config.yaml
num_hidden_layers: 8
hidden_size: 320
num_attention_heads: 2
num_key_value_heads: 2
head_dim: 64
intermediate_size: 1280
vocab_size: 11971
hidden_act: "relu"
norm: "layernorm"
norm_place: "pre"
norm_eps: 1e-05
positions: "learned"
qk_norm: false
attn_scale: 0.125
bias: "all"
tie_word_embeddings: true
parallel_block: false
init: "orth"
init_std_qkv: 0.0238
init_std_o: 0.0
init_std_up: 0.0238
init_std_down: 0.0
optimizer: "muon_variant"
learning_rate: 0.00678
beta1: 0.9
weight_decay: 0.0
lr_head: 0.0039
max_grad_norm: 0.5
warmup_steps: 200
schedule: "wsd"
decay_fraction: 0.715
decay_shape: "linear"
final_lr_fraction: 0.0
batch_tokens: [16384, 32768, 49152]
max_seq_len: 512
doc_mask: true
train_tokens: 246700000
max_steps: 8508
dataset: "wikipedia_en"
Each number is 500 + 50 x the weight over its row's rms, rounded and kept within 0 to 999. Layers, rows and columns count from 0. Numbers have three digits each. The size before them is the row's rms in percent of the matrix's.

# up: layer 3 MLP up, 1280x320, rms 0.143, rows 991-1033, columns 0-159
# down: layer 3 MLP down (transposed), 1280x320, rms 0.0347, rows 991-1032, columns 0-159
up991 114:540495529538395533421520459552529469522481553466571568454495488502432474534517515439509552521522533492528495427426485455434492496528554541547509510503506456479480584452493439501485498549424523527505497540519511569465509467506486493455510510584483468429519526489596441565455596450430443474512524428420476536551614435522453554583484562393464501481551531493520524546433457538501450511582453463423504471551471419480531472531470586570473543558493532505387494455545376508610403516486468
down991 125:525596527504477506528477417463535523536517450489548514480504454499483384556396447472499523483381519490493538466483485561482428510598461493522569492509523506519507469440557476445505426511567603458471553533555427433523572523517530473494506438496532490434415550509577462569538464475477550496425548437454503534503498453448569552490462605470515582496460454477458484496520476502490580477497415450557456501546484480513515482499501491453470481571432557560539567558506576447554511486524553
up992 110:526515641568562510525522523409402607465486578533535596516431540565506470512564429436440512569395591482488552518508510481461448565474490590484529452409531563513388537509592476540519520433422525470574403489509517567472492485547462546418591507524450543490451580464447518536493502542507530537506483418556446541515490416534515435477550468507518482494339525512505482538540532516433511580462494491458497526416559536527510461506489658516493558467493489440485496506545483607547511391419521
down992 106:529460502406492564380472552558528464513466508540501529434506425469560625489509474428504498576447587511502530524554446546573463506546508492552570452528484521443437484515529499613559519423498509479446478452496491543584436568576562552554536430538511480493517578431515487572486470520537535424499442453463446479442514444384604403520549523428594546492530457500524466503437516575523494544412399484480476445311542575497487533529444500451510430534450447432533503570533519508515600457471445
up993 107:511536533429524524503536543494577506554587532408448476522539511464553414525526418527405494507528521448479472494496432619443532494533502557591558539613517567486422482547598489452479519448409441485453583469573462454553433471447468497457520506463508532497557540520579621496490407517444458516551506484501514425640447426470588426444510471415464422500541512517604570560527550454429452427575585539481458507449495531484542465530513470452471565578599485398533498416473430456504535542474553
down993 107:552486548519439490517486476501497460520487456503562551464488472436572466435588458491390470533455530473560520584489435481443553459424495508530583499524494545489496502513556448464469445482512520440519478517565544552484459498529527437457501562470511559504519450459530499575564405585430395377424543522526472553586445461372542490446525524485517451449534480485498430505437452558509549544610591439436477553566499456499510503483457537469588525489474442487533500470399473519457522573547529
up994 112:477559502573562369466414463492490471534453606549498527548491492603527508544426537485485458560525683482524523434428516483524557365495495447433622507492396564455553442485516541486481535579456418595557569481433559512420497533568506484471516560492437540584481466438545493515534500529465583477501435537487471453568555495531564543572533517505545487542505453462449474427417495486440450610497499523542425492503544457481541600454470513520589471533575472539563512459516420473533550517566548
down994 102:437470554523547514473451589544468522539463497509424578536524520460526476502511388449452492529432533522490504491485486520512505499495551462561593429425534531577443519583572507517531486531482517647489505489621514569507451546477540451546486528557593465474525529450482559538523593512532570478471557615435582501488454576527514562477515587487467417475488466543456425410476500412396445383447495624479586507487467492562498505579451549490503518452541486495494498489499489476504526488429538
up995 103:507449473490500494538474496564481587568544441544508540464498483461461566478504580535512511509485529467449572446557484451496471423554429539523514490483405628455595458458508448491518487526484475459504463506569474522562525491486410465488483502455510392510544374425475547475615498470506546511444556457561437490393488462516489500473549417573533485551426629536524557476462408444486499453622477526553454474600472532502548510437490495464402573411600493530463448517430489499545539468463566
down995 100:477561587454496486568486501528469555526492504533480533486553403503408565419464396498435454554578559552468515574458548529493473492396607579472514567472516430431418473528522484463494458507501456532460447498603591461452533463470584413471547504586471556431480488592628509518523513469508523498468535453541581555433554603453531477419517568444436457493503491524536533455463475412424532468463581471500493443471451367491420555455448458558474525493441475474572629474501486459461514541450459
up996 090:502602461479530482473388534443626483442457467487447447621547478488483498583356448535480471524497521425520520432539513485577501417452521545521507517471412531409424421518461510468435493485515588515426484502544535570473532546468435514445633488502476519542466461623464381449509521569491445551483500515435449503488502531511654503536487425512492460594511491498490559535451499464527470569447405427477488503532447485459468515526516516507396485461419588503456458595535493478456500510522496
down996 095:456553412469441543453467519552435397588531434441492519468524523572483478521521516387468475446492481506514432391539604489477572572554439536520461526548484545474521543642388451417428397564526497514511493456426392502401403479586591558508497543475425482530476496519555476541517488527463448543491541513571422519575499470546520541517476575482534527457533545402472493489599556480474570468535403444454524524533512531515566407467505438492566493573484506480506525446538423453605522502469445
up997 105:437506474437521600568509528571476519477503416539497540466515591464596569583531437477514476523524470472527531508539497542532464508510475458401488448510440473504595497504482467453494463627554531512533403542518505507522541549489511524517506554512556384503568485552561529563425481501511552492548503562410455449452434429521429338529432477508454502476502491499532554488473560471518485536489474566498459480482529561437495599449511395499508462496485460512565477441451468516424517500583482
down997 093:540461463424543580499616503494518456526479565380418609485513543461471560542465538546570563458431530446477441516390512456466488528504486477522538557453445468545487595532551457527450460426524514521434455455481556566486544527478493491550415506551458601469435420420441546504469462555487439440528554392538440514540528446576445524533548515502491530521428452461476438457554480543396407532438453596512503511470467473532509477523470550544468516475582532518541489467519506472496500529524515
up998 099:524486401487547449427502438510549544556492477549511452451577449552504426375515421455437530419578481494628406542362445571515412564517531538407529425530439554444537619534564524499434451427513555471488529563536475527528567472508434517522472581497533542475492605476396484521503460484513544478551535475563588533544505370478616501537427468577505495523434476429499524508470492493530513558529549454531538468518416439632465529498488454535481537524486512489505533468551529540491533533460392
down998 103:489491514545490518508457538553416468501474475552443449479503557498507550553499627473481502499452477487483357451475451440444518527488519409577555564545532424555493401478506529510581622455552429585432514482464519457380500587372513517494478458527472453558439521508497474521430537469465423538527561533429487533480467484557548452447512431520534525448514462499506546550425549483463455479586548533606464539529569542486493558470480507508491423563486464505589477440453416541457484438554587
up999 084:484588443570509470507416526547485512516441524498437492513517571539572516569527586467461526448589573485514556488565424556556491522515572477464451457483463557497438489539538541462532596428520467589510483420488505489555478466587554484471577583541527435461582424463558529545566417472489568503437547479493455567576508458582504469521488468497541543511576596509454547445439492501555462521432467502401509502583509403496469569502602454431459448530481449465477476452567530425544440446549422
down999 110:529440558393512457481527482445493441514476524622489549535463353534431443487509455451521510517522467536480550505447519462488633571494504527519566520490422517493479479502472567488458426510463522469500569488501603453426518495483496418425491482472507553440510555555417515389458587551545473482504515512489473553476516496536491422508600551489484491540490408510488468628546464482495518529515536512636427417469442513438549546527404450592545508507584558587475574565476526530433367455439579
up1000 099:512476557552440398544521535591475468608501497478452521490518606521486580526513442483497523398523395371486427576441542443574569504541509422502513443495501461429531489508481475505554515514461502466405451429448379498409487586507493528524454470458480404504454520515507545506479558413563478559567469503567472479430461495532427467516605441501439491392498494478616563410501473566527492440455431435542475577467510479479552554575575500542494480492493469550473504550569498479540558509521565
down1000 096:488503492484460475516407539460456446455595451431471513518490515487499544488577525602483507574486546539403556484432503575497470475644509424445477401497564460540513573445538484358538528543472545428601490494550464508532457505467525469510561545428511560531480633424483493475544510517551481571517415476488406525534523478497411482436493572535548481471535585465518610432479533550512550526397448458527486494519517394448410496489454606436519456520540525543424519631448492525555484498517442
up1001 118:519493521479496505461484542476552559594488423492542473472533465476484538481484506510497529486589529449414420539448431434544539565488504524583571567420464461488553455551664499529514578537540488559469565602471475504501500603482428436464500415479521516446417443557549577470486533391463579465547511482473588480510517409552431499430420472455493424587518525454434474424461395489524466554459525498523525494442418392537461407549517468438449515519453478484586534453490427443490583466586596
down1001 127:532501544543422488562487515469490461455438407478456496525517502506443447495484555568443551472509483488514570567526473421503463591499595603541495515546467574538520566461545524529510551520426513540437443431495479482521575508491466490446550434491529546542531416560379537558476483538516501512594514563439525579526509474435565481460455552587472476657506432507465428529514450513472544530495480546413554519442441522498496461486534432459439485566487491519564481510419481478446474508481523
up1002 095:530586557423465478514555530480386526422539434586508437529563573449537540434580486470540514530448492548563534602460525464527515495582429494478531548487456484504529454460490555420567464525450438504540521516471574497441441589503525512497581488484489462506578555475432544496432397448481456474412506474562488423462449473488495542491512515487561471437383479529470504480504484519494483509423558493463543519510488474549431455431406432527622418441485579555415455524478598524530507459535504
down1002 096:577466446549523503442575579423490549537452536595510536577376428535488469466497493430521525439523474435535478523551470459467462526438498426462526496473477505489507516511550458525455513543557405554491497462579500492510528482565471531549510531520546472468520498474507489545508520507497475421567460547477577473529487490627420449432547437536518544531462523531470541604473510592547542467502492551487586548486455464524527504541517513458485403482522481473604464606476511436474582598431455
up1003 093:431526527484559579550459554470510474444476492573504617571572494566511486498444526456487466635519530407428589512496522564506491498475539560577494389584490486530482387521486473457577450506471520559480438433507450435537472557457515427469508614476522446543550505465530408539520544458452519547444483533471508422451562463519546394373536463530436483519431503492489474499467451485495544541505439439488445475467502484448542489615436499469530473528519480444484474476539505503616540466419445
down1003 087:473427499543565461525561517543428527570512470541527509481549600473507422516427521536604526589563551566505455534513553446470498536422527479496559647477489488466382479459392511511515473508576482535449569511488583590555446507551472545475460551512519452511444542479428507461507508424445439518469548479505488514506458388480482548508551465518498548550505455529501510552497489451589593458442489409472490484569586548486500476647483457490592464407542521570543493498481536557535574559550543
up1004 099:494473534553478541530435503493468527571622450529466510479557561486587564515496442511510516474478535580584476537543495475443444543440545444542486489547487460522428541546489540554528573562504503538440505580514488566438464442479423517514476405550505507473481419545492505433481487529426454533537523458470441490499517587482475619490538450544470554497546525501541520524416508475482431389498535437402533486511453410552435414537528445492466518451544472549482453488504479491574643453498551
down1004 091:493493524480525517431547474451525445460455569489461526425500535512454513525433560505520604450386533502416490543515540524498455560530515512464445456601420477428570545494542493507486443444477557603554476557445524473480443464489438401509575484501509536440433512491545502536493496471504518417463571444489428470531586462684571521575536539499532466481492493537574477443496470558526448473514390526525568478447546555373534630458497572543604504513558508489522492543596500593413653550392434
up1005 108:599503431431458451508603508498429520504518427423434446505521531477535498550482445469454500561554551578430478445457506518390533489516538484543543511523468491464631513482437529483575514506586471508457433480455469545539463566455532473563454543397611454482551580494570476473433491583510493474511486509465474542495455521500550526435486542561446512515432435555576469517503471495563430524449464517594545455449475453455437451526432490583522471488514515559577463526455474492438485506475533
down1005 108:477544497553450478435445434387419536476532408553512575447544483503502535490540469538510438459466546461536519489544471468566599435561530522447498491471481530553540545562520433490494444415503490435554561375398513435515450470437458519508536542535560488571487418483497570509538435499482507449435463521602446492554541503506452507520432494481523535525542462536524482499482567478498475500556478567509519493564472448566439488584528457493517535572486418420497463523429495533473647484485505
up1006 114:577438501554551495441507438507425527462397535446473536505519520498568527509637385529455518473465527493515602447487427426532492480535509545522415425486445522483547464568543541526446530494456450468450472468522569532525474511543444535509570583472435494503531474453461464421446399478465477486458423521460429456584549476504452542533602483572507483567464574430545574447431565473568461518507493514476467467421504534519444547450500517562556484492612509470523449385608488538480521481495584
down1006 107:461506462425568500551481496489518572495469472524508506597522473505523491546563483545489454582448570510537461530501512489568452487566509556499501490478447424529562516465598534515484607576462576523533477502504450521482488516536453551445429581511466474450540488561402450489408478531545522388431461410438478535490449491399474506558485573464467411422446452435532538477479485452516534449502479485445449419562606559501529539529583390390493495499593605413517514453520467587466507543505517
up1007 101:502482392394464547553499459444660452506461457476472470501540494561520448541530568428431545564479512603446547580460437503503495511534456350466588401495497410462498457500583501418427499522450534491464465597509543505472590483522531494475532476431570435488570537553463559474457499416419511580566445464505496426462528476465439560482417479532518359490467474475556480512576458436492418567467488547551441575500492469366390466480506556493475443553500433493497524456505559513553509457511491
down1007 096:534508472551487437490521466571547473534549435431459539521507530390448559520525423502540482464492557498458435462523574564509458530544462552479518510423486534627459475522418585497442483442532472603466425544502542490490514528539554506553459494482503511511554426517493581482479446473434446529497412547468518500456465448474557423499509407468517421579586497462556553509501432429481449437557505470531518565527517559498465445534540486444505478520619496481548571501437462450450501536545552
up1008 102:538539511451523417550569514456538473564530558499561518451468501492588477484460475548567450594607493487503532521528491534482488490490482479531529485491459476469440411538469475493449479493454449417499562520479346565488385503592476612516529575444471528542417526434555513471529497449504506479538524503597516548543433503477494461505538436512481490452520504432543434535594616587463618437451536504488495538588507508572475462494477432474450430447522504444428451426501443536479478612493552
down1008 104:494570533411543518488528559493509448451407396497517607557510489436489441520507447494526485422572401462466423538502497523511577555457533508476507477502514536485497493484456621475523569513473461436479461401512486498563601529463560451537577602579524480547514553445421509434535560574462501520559435561524568468461482455534581485496495449519511475450474529488425570532579579520650536472525437454408484514475495466521518538515523567514570597555463519450511507499413481440386497504457425
up1009 110:482531539481496532540577517496513545589587492489480452462540477458452478462590447546524567446528403498512550443480555570528456482492514509518470583501526470391551524497588596496442605425512519522557475437537523523515500514523515549493638617546402428465510475597534471403511464488519529512503471496495509510487386525473477483548468501540427582463415433461418508577449502442424354579488557464557431521576512514563479440522471555515439484574544568536422494541487538405542415553465447
down1009 104:504525502518440601564527483431532440452469460478504448502399521485428496426591542529404545469481502589466482480483536564447504548525525509462472470445534468563482476536489458473494580489520504555534529479379506507518569427533494505464602590431542412527497605527506587485549412463526541582593525427410528565469551523507432421528466516458525474500563538497452496504494459540492521534489565417528477488444536474525528565498580493498521521575508615499482474439420446526598515450476340
up1010 102:444434433499550569495509452594492557535446442553480539488395506475463367562523543539439580489542486630458383410445553500541504542413466489521554470522552486480481528421481498539468508511539478510558494528478527489494462546595465522487474497601491493608517563468553575555549463491487561436523479478499553511523500454525448465445514464472433565421527481430560508473466537432389541447548492570476421514447528537479521429464433522463474457464450508445526485534482441413496587546534537
down1010 101:516493501478427548538531584432504465513544491551491516464491509564529442509428375480397546457486568579512505409566408420451419512520490463555586504488583473551554478438515474454497449514523531466526512536564556534555440486467547535483426649410512504488534523484521469517475456569435488519495494516564522478517517482442369455445533494516519577481446519500451593481589549498494495384515532518480445559494559530416547480455522439471510456569445581444524461523517383482476522452505513
up1011 103:543497500472565426485485539424529526434525475433481556383539594556475360529429462468578584465500526444464459463484573518545486511443487535540521537538507545536508518539609433481501413420568390537477499561541505554499510523538521542482533593484549548446470529534564470448499492502491507521510509551444474443520552485421443473495450531499478574526530567517543484527561547472510419539525442483567456413508542575561458590419539525457444506502509483468517555516529493449653455489537554
down1011 093:542474494469545443505587537437440432427548534494501506424388464464551455565525527469499494562502484467558536594577523503522583538472521501447505435506534541579485552496479504582453582556509420525545411580564404526547521483500380494528472538465444510515534600385437510532458519544567531475478557471436550540454459465393520474497473509562485502497612501459543587461522487469515481476499549495512476442438515640510451465525508508456440480460513469485552501506574585474534545466473450
up1012 100:459542512543489533563531404452499483530541466469452527468466516444506445523518416510549502532486448452544470499562489572489578433442414475547525506511559481432501591530448420521466479558462480527512496478636447569554461552578457527565494523430552451503501515508463444473486565460550471520520611452556438503456492469531466527387440427501516489471433496572481470488551551558475511449526512412545623503543533519457548526486497487418479546509496557544531413553484514516462424494458562
down1012 097:478513481508586506513442554449472445544476533468573515574416438505488570452536502444436495535465389551590487510570491450480534469398457464410416569486490527509506470500406498512460465489488444547494482391574480474561502454511483490503516455502568542506485452483517541533589504377555461443479421514327539465438532551493466522584497427479427474494471508508563529498545513458504516499419568469556496494479492510568605575540560500535540482537560508450474466510561543503567420483579516
up1013 109:585506487411494512478551493479473539476569523549399431453506501507493514564546470522499529506482430444569532533450445479539529484496448506514561563490467527420569525536553439512452472538419554523478536576522517584502578620490493555520448446377616430571474641498487418409515479405516436460562485439537495493495444478471469475474542552504528503485540565387504535475598470449581563564535442510489449471378451343529495504466475514447512530546533633511486543565578526454577539545526521
down1013 111:484460587458419560523565501492621557464567501450506494404521543564420493516546545494519475442545529494498484491464502467487527510489529471491544482513602420485517472454495566520492452428485535536577467532455472527500509558395499517562454510453513530380465502502474442451554511483579508523517501485577412512608422518524504560481495461527468452476458460397565504486480482430503648497477468482500480461474498418534529534475523462430423473501490606529489597455596488514490426475489461
up1014 084:469419532444517410508475457523509484531481553512416519462566408567438478521462565504444499405435429531402512536528477486542490486522571416583505563478467506504500456511544521542446494526484530558464502393486539610468480550541509532462463466538535567482538502461501465388383434487464515494600475493539477517491584462551499410489504511581493466397471605475528518359476470465466514570524521546586574437499563472532498514404550545615546544532585498542506537506506455500528448457413545
down1014 089:436489530545493523483530537510583519475454474435567505588488478492443521470574505473508396441602477465393456566518451593504494511523567549544428543441524485509498548543565441476509457465515478575519513458552499569474440481463492471417444407568545584463505436439492596574492512523546475512436452519463531452473536511536441552589476466519423458479405455469487482533441451458534448504455460545495580469449461558551500430538492590485573447482579510509589474545553544410394537617507513
up1015 099:549484482485415455503494524410425503536541532510579387555501529533515452550517430433578558453477546435442496495452562525486465513481488512492463534510538566447508466372525409507479497419455526527460503531502533492569479517473567640497477519523564441438507540521528510494552468426429486593513538445504494512480497521536497483485520467452630494471501531440391467429530593476493490547486526470533508553444562445474514515463550484482504466420521466502497574492521512428460516497562500
down1015 094:484498481475554468554521485503498490504469498515464452452494476529533443573541488511498559563568468581535468504482504452518489535578530535432524579514592596456450514404469561510469565468462523533558404477422428545497556524398490458456470517510498424534546462513456389598437483526621520472514526443533508436507390432488501399488504618548477439437551484588586497503468539540450548486511574437427463504516555468485493457450464511523532565489539555502559581428530504463534482462494550
up1016 105:484449501530455545517501490486473509452586570472468560544485620536499414472412597433459526506487514525455486494553557542565506483541451546478486419491512420404543408441397473506550479511551411502494533544497508571533518476457467494423562516550505509521429448507555523552528484518440521397505597499476491503405556575488534457567563579402471462422453481460541431513474527497510417512537483608487527430529545455487580612596452536479463394485524507525394512403539428485509484457610481
down1016 110:484393498495489526523483499442467531494576491517407469475484523523500466403517506358483509524436412441530500501487553417498528541538448516520487586482447503370602456507559552495490479576469525431526462531477543534525510492557453565573538482529477482400462619536507535459555461500472475402550556426576459548440475499424508537486503446565514496468528446515483388543490581510454610490499426489522377596562442496536602538477421436431528502480343510467522502482435447497492492528475478
up1017 092:497517594489523542382435467568485501493570475488534546540465558467538526519571509567477503546462571461517543459541484486498592527524511545541500567563505412551503548465569497544509502479419405567501508505466446501469425469469435547467450578409458465451545506433534529460440520492521468574446532547515551449480466496487533485613471422572483486553484506448616426573563502470465520511451551516569553611514451521476443451523495432567465542550561515524455480584502408525534467511458566
down1017 092:478465453450510511449513511503546565411536452518497525551453548543513428565559465447567536464529443547488620533489585505574525530502502537610426572465507447467565480475560510506503433500464524518516461515406504444515490448458428518399499535500478463526562520418482450368414510465480477513495517498543586480508572431453543542501547472504480427486502510512550521461475504578525540534501533486368558512472506506481480435557465436477426592464513446515541444481507449532517419550555502
up1018 094:558481510530480460551488456553524556583502484553546493551532496453555420468533446544427460480436589547489513558383436511412462471608465500463576431458400531525446483528514457529552509459461486450514473472548431484524508497507496507514421506483535449501574465449456481527443496461544515453475495563518503569511404444474567485538534501630512536464481508380532434453429489455445533575456510496529582544500563523490595501554502543481471476496453487427508516500546462474571558522442518
down1018 095:452534536464390521570445549512517542530511447479546476498453490532503444588467500452584512520576434526484525456560514558545439505576442478544552552410482543505479517461351466450426472595497559553440480469528626598554433560435489509580538532492475527559495617471563538466557481432446481595456412554511453477528496514458475513581495575595558453551451548495489506533538528526460477473531511534544491460496406608470549540512485514500472461527578547505418577418430506523503486467430435
up1019 094:428478466418553455521461409496394514494517411519552446513547485436553565492481449494530480592427517496555542555470582502433537487534598523513410476440475523520569394602538405527446491526534427469510407411482459511570536566522485516506486436407477539553529381509440575476528418449526541513448578505558517565595412485470552496392529564510578473489570538488466469490447532534611487487530584497487475563498463574551528503588533510514466517491557552486443543580589472496459557557511526
down1019 094:480559562531515504459435531509528518491442534460497556541505563519545557457449568464581504571531487446516400484506499471553514562600498473516529395541523493451437459525485621454502517490435519605478604523486438489452506468529407429532504511483493454428446452454484577337489552501463535517538493577376615522496540513544489467481547532461452464502468464562546396513459474514549407513492506523470476494514544500518451334555624528448485643564528470466640537445517465449469501468445493
up1020 094:421523492501501373439488495596514526480497442522367512614532426523463516507513564480489439527469489507504469570478513393560401535506462502434591492526500565413536469514560543512536446449581411429530569494461560525525415547484445548500519510420449412471463563399483494474601512461581481410528477544551543477514495507540523513541458468500535519533500580499557502543469503530508522480520519551576509490410457430484533517452430494540525483490486586535444458572574603462565463473493379
down1020 099:489473585559417465519535511470550502539571538487452484514381552414493490379555513415499549471522532497509476480469402510483474460580478456441488505524507566451571491490483469526473476460484501476490530493530588556538505542521483512610514563528414510491546563521490510547602485578563573583446393549431516484470564498398565506482552509509497512535489590449478527460491514445584487544505461555515476509560416381545491621547544458509559438472471416609426491521574441563534537602490531
up1021 085:510584551451560578531549505514545435506461443452523430515428471616570482448519512523489524577493500489596483483498557502470537471521460572428549538496454476462507631412471502407489428546495548507507468539487468462565445524423428386421546433442571536493538540574475437518543486454448387442550434420476481481452439466487465574496569545523479500528487563554467559557480459446357533528498587420551465506501469558496522565549488411483543502533494519536535403479508462405467474375464526
down1021 088:593509500522449479542497475408490563488472472517499478498443486492559509483567452531489499388496545549590443512545520594537503544571490493527509501577460472484599546436535536511493470534527573550521505491508453485432422483465512587592553523491489418585449462524439496473544531503478543504546508513503537456551406522542524542469472428567542502463414587529446455543477483562507514536442452487467504556567476450438429434461368522511426529478443503537503482527506533591456548646462589
up1022 089:492498486443518555493527480542422543442540543560545399474450524526532553517439431458513387446563459459478463455501512430471453589424501484546489544432528502491460474427510595477588470564523511511441449627560476521635485479512431414453425554502499479562594409509439509537497458492555532520472444573480461489454523570518506513476465517569493488491477431408489484500526510504486481475550503493445539477495482505495420520462536414559487503461456544588388533566582550559470503355502443
down1022 091:522500569516486480435465500469491505542511480582519406463539515509486491476463562477462532559627456426499564530470430591468484452499540551596528534471545559494380424450460545450537580458529598447522503473415509444507463505459463545524455474365463326518470454493399454463492502520530582536475508499558444484525444524438575540513500589625502493590531464473414511498547494536496466577519410502468562473434417468448455529472416468402510468420498568460551550529478532515464491456523507
up1023 088:515454446564442419574525468476597553570397463449507491536471377579539426480428583434431455500515522532538492420474482538517466546523486609503508487487543517483481518576574457507522438507494438562432540482484442557435534551484520487494544485449454513536494565475538460539459452532468472453519531520464517585460490514470479490618435487491400561483504474510541428568498459506432498503490526556441499494557515459481472513469467465504501527491486474574483523565497458501496515440524492
down1023 104:573554493530429505489517502547544484482519571486599436519529548527500546518537504543546550471538449525591558533506547529444442447550459384476567483437462468519446474474543442452432575546464469557507457431520503469490484477448494512506523451485585454569472515481476498544466532499532525439621552430430506494576528604539648435515551482588502575416446475360508526524515458476545585616471521502452467480453440516533493469519543516605468499472441526325475555602450593457503523497494587
up1024 091:573565513519484476423587469362443512379515434579536438511455454440472515519478545522486443446499488485540467417493472407501492570550506495441563550461452638486472497559456480499468462510582506389441538541428461602501610489558497616534496529527528488556450354533559390515550583506422539390465496528509467535480516509446539533516506530584544525460529567516531450462495491502514421483472422469476537515543482486455570592456475541490570514556516505546483529532508549464549525516498557
down1024 098:453472464533553484540513540614563454402547479426539541490495504561439518501474499530504483434499578472480566413521393535498538439360471498553495586438546533533520432503517557502516479529497437491511435488526532478385657459515569554486469604558525532502484474546416495619579513568464466467422545462540578509475447482541447520469520516480415559498556402521508522514497480459507516489553559519487471506489417501520556465560575479447504604542502486506482568377506610526506435533510518
up1025 111:491536448544499522503422453474494392507471514489567431441530493498538409546532468447536542474502460485474501543547511530486507539425418603645526465466465479401467440485536481413562486479485563514456431490428470499523507540547515409522516485426467538504504455439513475524530540552507504431477497483398548458468634420496535482548514552622553533500488471482539404399478467546502496567516475506511413425592524565510524516530502516478551567423579516433448547462514474406447455516428571
down1025 102:433537564487588454550571514462521540558466443486515458557453457477513489545418497472480480433504505489526537504481532380406383476529511457430531461576494430496507446450407447459465526544500516401418528403466514545472448596578545497478390451482509521483562537415579476601565504595533469496515616494545493563579579572520443562508481524480496550438456477535470557481437510461552467470546424471427464451515536481418474459512435517416532517503539514526484450576455536553543450539421529
up1026 090:544511483535453516602445580493464427470495554498465435525545460491536405540481451508602486483514535441527569566518463459427539516457513573528494546440507562502464541491464526553484580544519479555434473528550462450514465388500470456461552355514500454500493519525556440498563492521523561579516558473522526447552510379595489560494534535571481585480404533486470525457465509506428523571518406530450456441518457446501466557537562544523502546429523492494509551379507495542530544421507454
down1026 098:467452496580452415479409518496537508531560468440533497480434506535497567413499550489480532495499506477466493450524485515517518550467494474504509556470451506546596396571512479539500469352478523424479571565486416627492566536501566551503449432588591482475515586486506529424516414498418482494542481507538510446412417521622553555465537462498542548480526482585490488596567449537548480460496514437486454515568447519558501417479482518473582456506537435501453504583587490516488578442558531
up1027 102:466523489491461545552469491491497538458570495463546519497548548533404582534575453433519505595562491421525573486609558453572571626445524503517408523482518436427553450487432492452462449534512590503495490519510481496492493431527543470454517470475523482478509545513392501490451563507499573423458531521409484512594490463550438547529583525561505470471443561540484524536573497457474510448550568540418453452573566510526455502525405511458510566451480496556558458463575596418552476565479478
down1027 095:504588470578581487509629461508442485466512539571473434449472474551535471394481575372479440507543460484532551535502508535554467519544596399417539556489425423480530458402530446449547520484519532545514513519468485623537495574474437631528529481424518538549538500521489493465609560493509497510505408524511561485483459442481515507438511435441633483547484492435543482565475501534433479578618481450462512470506481560589532506527459447467512489542518469433481465567430459476407554510433426
up1028 101:516505526451448441520442430634460518528507487538607477487507498466534548503492506493433421556467490591493592376517484491513484599482468584532527490546528527497429456519463558463523491401510602437492587528535596520411458546525552481417493462441547505520537500475512551519546471495498513519456478384521410643509578543492540494552491568522501562538491548449434543488495452532517494506558478533528550490469568554566409502506541416544464568359510563537446457363518583529517434499486518
down1028 093:542578533424423477548536569462481468414525432437518460521472482515440499427486490589484465507478539599494518394555525538546418525562530503479562434440516553518400534437395503585516510476637405489495536547490540504529526508621510593475516491495478493446485506430600498480458529478474510447532459508540525495648442560504600518497425471482507558495424445536430531541469515470437564472507476527569506587539472448426522489491564474524437566472510470548475420533537512494480427464520418
up1029 094:451451473532480582567508476533378560494474493521514579495501516463556483597523519559469430422501587527511527517474487440505436488461446462511487519524452559503597421580491522485507502470528554446443392529488454527563438546587365628555458607543526459490523473388552504502532506528512521577526427437463535499468546467502563506594483480514557430504489495535536575502549459521494521463525423518494474543529537498591412552454608526516448408488518378502522495429510554577430569493472471
down1029 100:489545592514501495438567525395553376447477565583516504374481439484563417465451594497499455541444515532461536483497460577483541490512454532484544528525535454545495517498568469473476470534414516498484563427544502413485431591564523457540518565492545546559545519469462594570538441498445454523487479490470454393489463570424560440481444593491493503490466503495516467602447588512461559450532484476431563473356452525499523474493534525571471465550448490483483407519501440453445456475529450
up1030 096:452508408555484472581484429546490518486496442485545482491471501482543547508465534436424504600566569430577420538515535513489524499476427434511488544529430505527565520551408406428475522563554539542503649503427461490511543497445501575489435519611555444469554403507514506475550488523485462399456547578480521453484519417471515535478476432583547539490451505534556545477466409468448533553526528508596523397515531401450458487589504521554445450468511410582506504478501470498561553449578480
down1030 093:577466563504518523502512460487553499518530556433514531434488506499482426473537463497506463583524448517466438530538438502503360586408488536454392426504538487448477539440478495503552589520412460464484436485441425492454579457481444439508574487526480463555464429458477415538561524495511515450529454449457512447406459485446548547524459599445610551500534505518441459489517473523505529567518503522522566612449502463494547567444468482516533431534430453553521469536547440455419496541590442
up1031 102:424584485565524434562537453475494565490496486425499434537458500531487503581375465540492471569554447470458519524446431519559570441500559551513496444428596530399541531510532399414526490453450418506415511558474453608415451479596588497487579506506495468457468525489461527544514584463484445469445435478573524443522561508459510556524535529532501507518494423441505473388528599425492483517521649510520471432536542535558570548478479534566551509481415513540483446450484474524528525527571495
down1031 097:457522424505431517455429510564531550512565519478537477442577527508601583524593538399518519452575465524545386448488535523558471565490478492545585591573521424457456409500452566462589330558489542500453533462560481492504558518508447623445457454483435447507509529470489472474551529471459542449507481453519425459541520578531497545460520415501495517430545551448383461496446510564417530557553518437537489487560529497571559480498488479552450442479473488462464496456503464527559486520482581
up1032 084:527441478433488448498430471515488453546445492589459552499454430508550444422611585456576512478466438505467429486449472490439438486506502499552459424532447575544480587484493465506497547551496451581476464523416456532458544440496484469464537581509484509454466541560582425504454464484490501561456508449501495556557584557498600492413473491500433467539521523455640509567534511531478512646519508498424473460484486492493554478565471519404523486502524521474472452556527492479421529450440466
down1032 098:434446562455504503551471387501436548471520490381496499550492621477430503464448486461447508485534470530510521425562550541490492521548511450519616496522547524454478476481467465494487470522490500476512426440538522520511532585540469446450506520524577533518553435513461519520541510544439599529514496563548450382545557481581440449534488460517571533543499619525390456471478493569524520459498434457650507551451504479494486493512564446487428508429489443463459556583500541517403519502544508
up1033 117:537524481508511431488578507443420493483537517470380411463534483447564484590400529507492504617453568480486563499497503501539495463563444518450563497519530506442579450492539506602530445571556515504535559576537491476507556522513521512496419567529550432518532479477418580453497494489491464616477503524590496533411496515408466423481483494568417459450479597551539522469470419483431564413470460503558474442456480484536510610480564526530512438532489488488538478551474504547553568542544430